{
  "d_model": 640,
  "attn_scale": 0.125,
  "warmup_steps": 376,
  "train_tokens": 999900000
}
Each number is 128 + 32 x the weight over its row's rms, rounded and kept within 0 to 255. Layers, rows and columns count from 0. Numbers have three digits each. The size before them is the row's rms in percent of the matrix's.

# layer 3 MLP down (transposed), 1280x640, rms 0.0285, rows 836-850, columns 128-191
098:094130117033112081147135172112139130139130085065161106199116134045125106193133152120136167108069134102139092177096135120161131180103148228112136089163139138101154179149160124137121143161130097
097:126130148129113087130155134107134145120157091110097088066157147087136101107118135134156087195125077125110112084172049173131134126061197108147138177161119101157164075123173098088129076097092117
097:117136115129160080173093158146058133176148141133139147081133115127129106167153126135153150077116169123156101110116130151137179170127096093166129114127124184128131121110156140147137152153128098
100:153109129205174179127089115140154126144175123184152102107088115097154064041150183072139108086092136100078147098084074082166128148129110100114136093207119138143130136187126118137164112153096109
098:099099174088120120156188095086172214105123095138149188169165137165114130093121137206097207165150143136183166110124122191146103170114118146156167137128089110136063126124145122138101135122122052
095:110171059152152151086165103157115106154101140102126151130094123099118134100024099151115076113150153104113120167166110139092187135149183098102126165137121135174114092161093061165186104135111151
101:112118131212155172047077141104167140122099099123145142120102120135125137129082142145111102156116063134126183103097125148147087169130115119172125107116186091142162107123139095181143155177096176
094:086122098101148120174165115060141187153138089104094102178121083127162111168091095128141097124069139086114087139120107153095143169135136154120101165072108106184125102171145171123121123136139111
101:142138132072079144141123148106124104091128168124157141144152151067117131081077100066178164130108137098100154104210161170115138114110116071116079130077059101104160145120144118140122183119171143
101:130090136121157104116138195104174137161150137137121084134106180128113202125144067144169089151139111076073149117087102164036119148107131080177090119127100154079121213110102119164111155119152139
102:129090122131074093113117087161140121126115111137088176115141151137185076138074104178120154108153109120097158169141061167107115127135141152157130034206163117104191116143057136175153178121148092
101:161115125119118125136135150145128128166164180145151147086133099160136132157091161132090123113110097154082066172125128113078174122109127180160071107140129137130153116146113146153111101108166197
106:155119064103114212121075147118169167151109108184150090147150116093131119117094098097148117137199212128121166126162116168124097117128114179106183170078143121102162179143133081096126130158111101
093:130113104096077125135132134164077129117132116213112120150103091085215090207107164079072100136109190165149132183202138174122089145170068145164073085108110186146101129067113065076163099189092111
098:107160174079115122155124109112083096195119132127165117139148146120123138172067133137116144128155148109109098156097126124152188139145121140118140109150101133165142110146170104157093127194134100
# layer 3 MLP gate, 1280x640, rms 0.0344, rows 837-850, columns 128-191
094:141100116121076143152190125161086108152136128159106164142131077198068092136105112187106132084128165100126063175165182092124130100173168190137091050084113110054173102107104144107144178154132121
102:148142161158137103168120156166118083111146097116123153085134117128014140080206090091128122159121131111190159179185118145086143184071096104120105119070092160115152118139119204104173167132127150
098:087134073167148144181151109118138126141103199142133153087117115136123135107194144168136121181157086113124103137085117104112143147116129128117104057078079113147142083155137098157131184174145141
092:101052093138101125128141076180131131091154096106162154087116071077132161105111139163133126146161142198101164113110084160112186119141118165101084092082094136128071079133114148184109137164108161
094:107132164141068134180112191145088107122147182140157069084110119131159094115102120148128183133119140095125161132107190125173104130111115151092067107112096071167126133146156133181087099015100073
099:080100173154124131181114156138128154161115111137122200177112126177068147124147072120140134215110109132113142165180077092134152143135113102145152144127135110101101129161149150145163128087188149
095:108126128196131149103160131165142096123154103119128092133101154107133136091110128129168101124166108153155082115088136057125077121111115115088102109137130195118107107079123114099078157138154145
106:159130157066110078157188092107133125149101110132120122050144080139157074129109113125118144055191129097147136115118134165111097040123110143072094138152139079111120076114156086092132133125113116
098:126150076198089098122125125149160136116160104186130120110165189141149142134148114162154171092119133107154191103098182156136112115112145120136082108045108128158139124123108130101087102118136107
095:135087100151084120144116156130120114134098114122120141125139140126176118154145153126136067114103137137070146162165114106142113096149143147128145101148125165113185123143079191210119156111140101
100:087154107094151100238122124130101107150119142105154138113113158113095118077133092183169135171177101071209167124161085095110138079098100134134078143108095089150098116133082173112149141118161123
106:150143117113149128159162124174152140113130143185095062160063116144160105110129175107119122127112094129145154159141135088081073103110156144162146100089073114157161115104121080099106137078112084
087:090123105135106075148112123093108145103212127183161100109127117111082132160122125132094085119170117130135141127150110128169149104144154187093106108123158129150070167084123165097144100166119082
095:178083131114125107166129107134103141166145118122101123163103106044062124096122153131119128091080150178129098139119157171141150147119117162132079179110109162137118157140129142170116120145137077
# layer 3 MLP up, 1280x640, rms 0.0335, rows 837-850, columns 128-191
095:077187178180142134160110097110174155183132134084156134123081105156085117129166119081123068140070133075038134168105114137158115158125142131071102143078095147128142088146118065180083117136092136
115:106073180139172119152058181146079142143090146137098161100189110143075169143164134089117154082132138134182124105125181141110158158109073087151137122135132152126141104119131186155146183159122109
098:171136070168104144104084129108123090102115135134111050104084166125116188128172166101123163123123220131137151165136154128110172088164112113126150094112088104081104124178196109152081115121131100
093:131122138120053155141169115135100103125119143169095180034113109158126126103146107147107141167177124149137193102161113142127141159112121127116173114155113144125146091132172096141111167103161207
094:158108118161087104128147139104099144147122157055126062073127189127096155131112154166143134200113106140127073124126151064121125119168121106146129126127121124091109098094121166093107063207141065
101:117102092117163099075098064144147175126120147129095128104115111115132144157198111123189109117151107129172124102106193154117112039092125157120095114154179087067137112151177164126090121161170089
096:153099144151115116126177195124116159057160156163186118125131124137106089092159177116151093121137165186126117115098136131051155125141121163112150114163106096095047076114100105121109102165193128
099:113173108071162137160116145108177113107114154136143204154164126101161073137145074126141125154108164167097126077125166120172128105118169123144137167083128134141097108097106132119110077073149204
100:135110126128054089093125091142144110108088181164110105131190172134127124098123103156163117103147115103154142147098161151124133113120138152149187155154142105140122141121144129174149041070162164
098:139099122109106133091151064121084121129082120154137098137181066177142203069127086117120122123117179087138125125112106113132137129138120111167171145134121166148100124147164163136112105147104095
103:144210185168100125138156114130122049130136140167148130152161109140142138122113144062091111151086106132130092173123097142120158078182107143107125128126159129125143145158088103177127068084182144
105:122125149121146169112177078154104094156141122118172131083128089174091125088091122079106167111175112153131158135108085123095196074129129147060151151106176196138128139153078162085158131118150180
091:139124203059118130137135151102146154072197138134164169124116054165098135079125126146120158142165035070132110079076139111089169138142163161130133081118137134098130084156117147135100088111127121
097:111056170125179127188109180126123150150173102119110183114136098157088161083077119102153137108133113167152131103145157107131147129148118117165177163129187150154086195145132163192144180072185115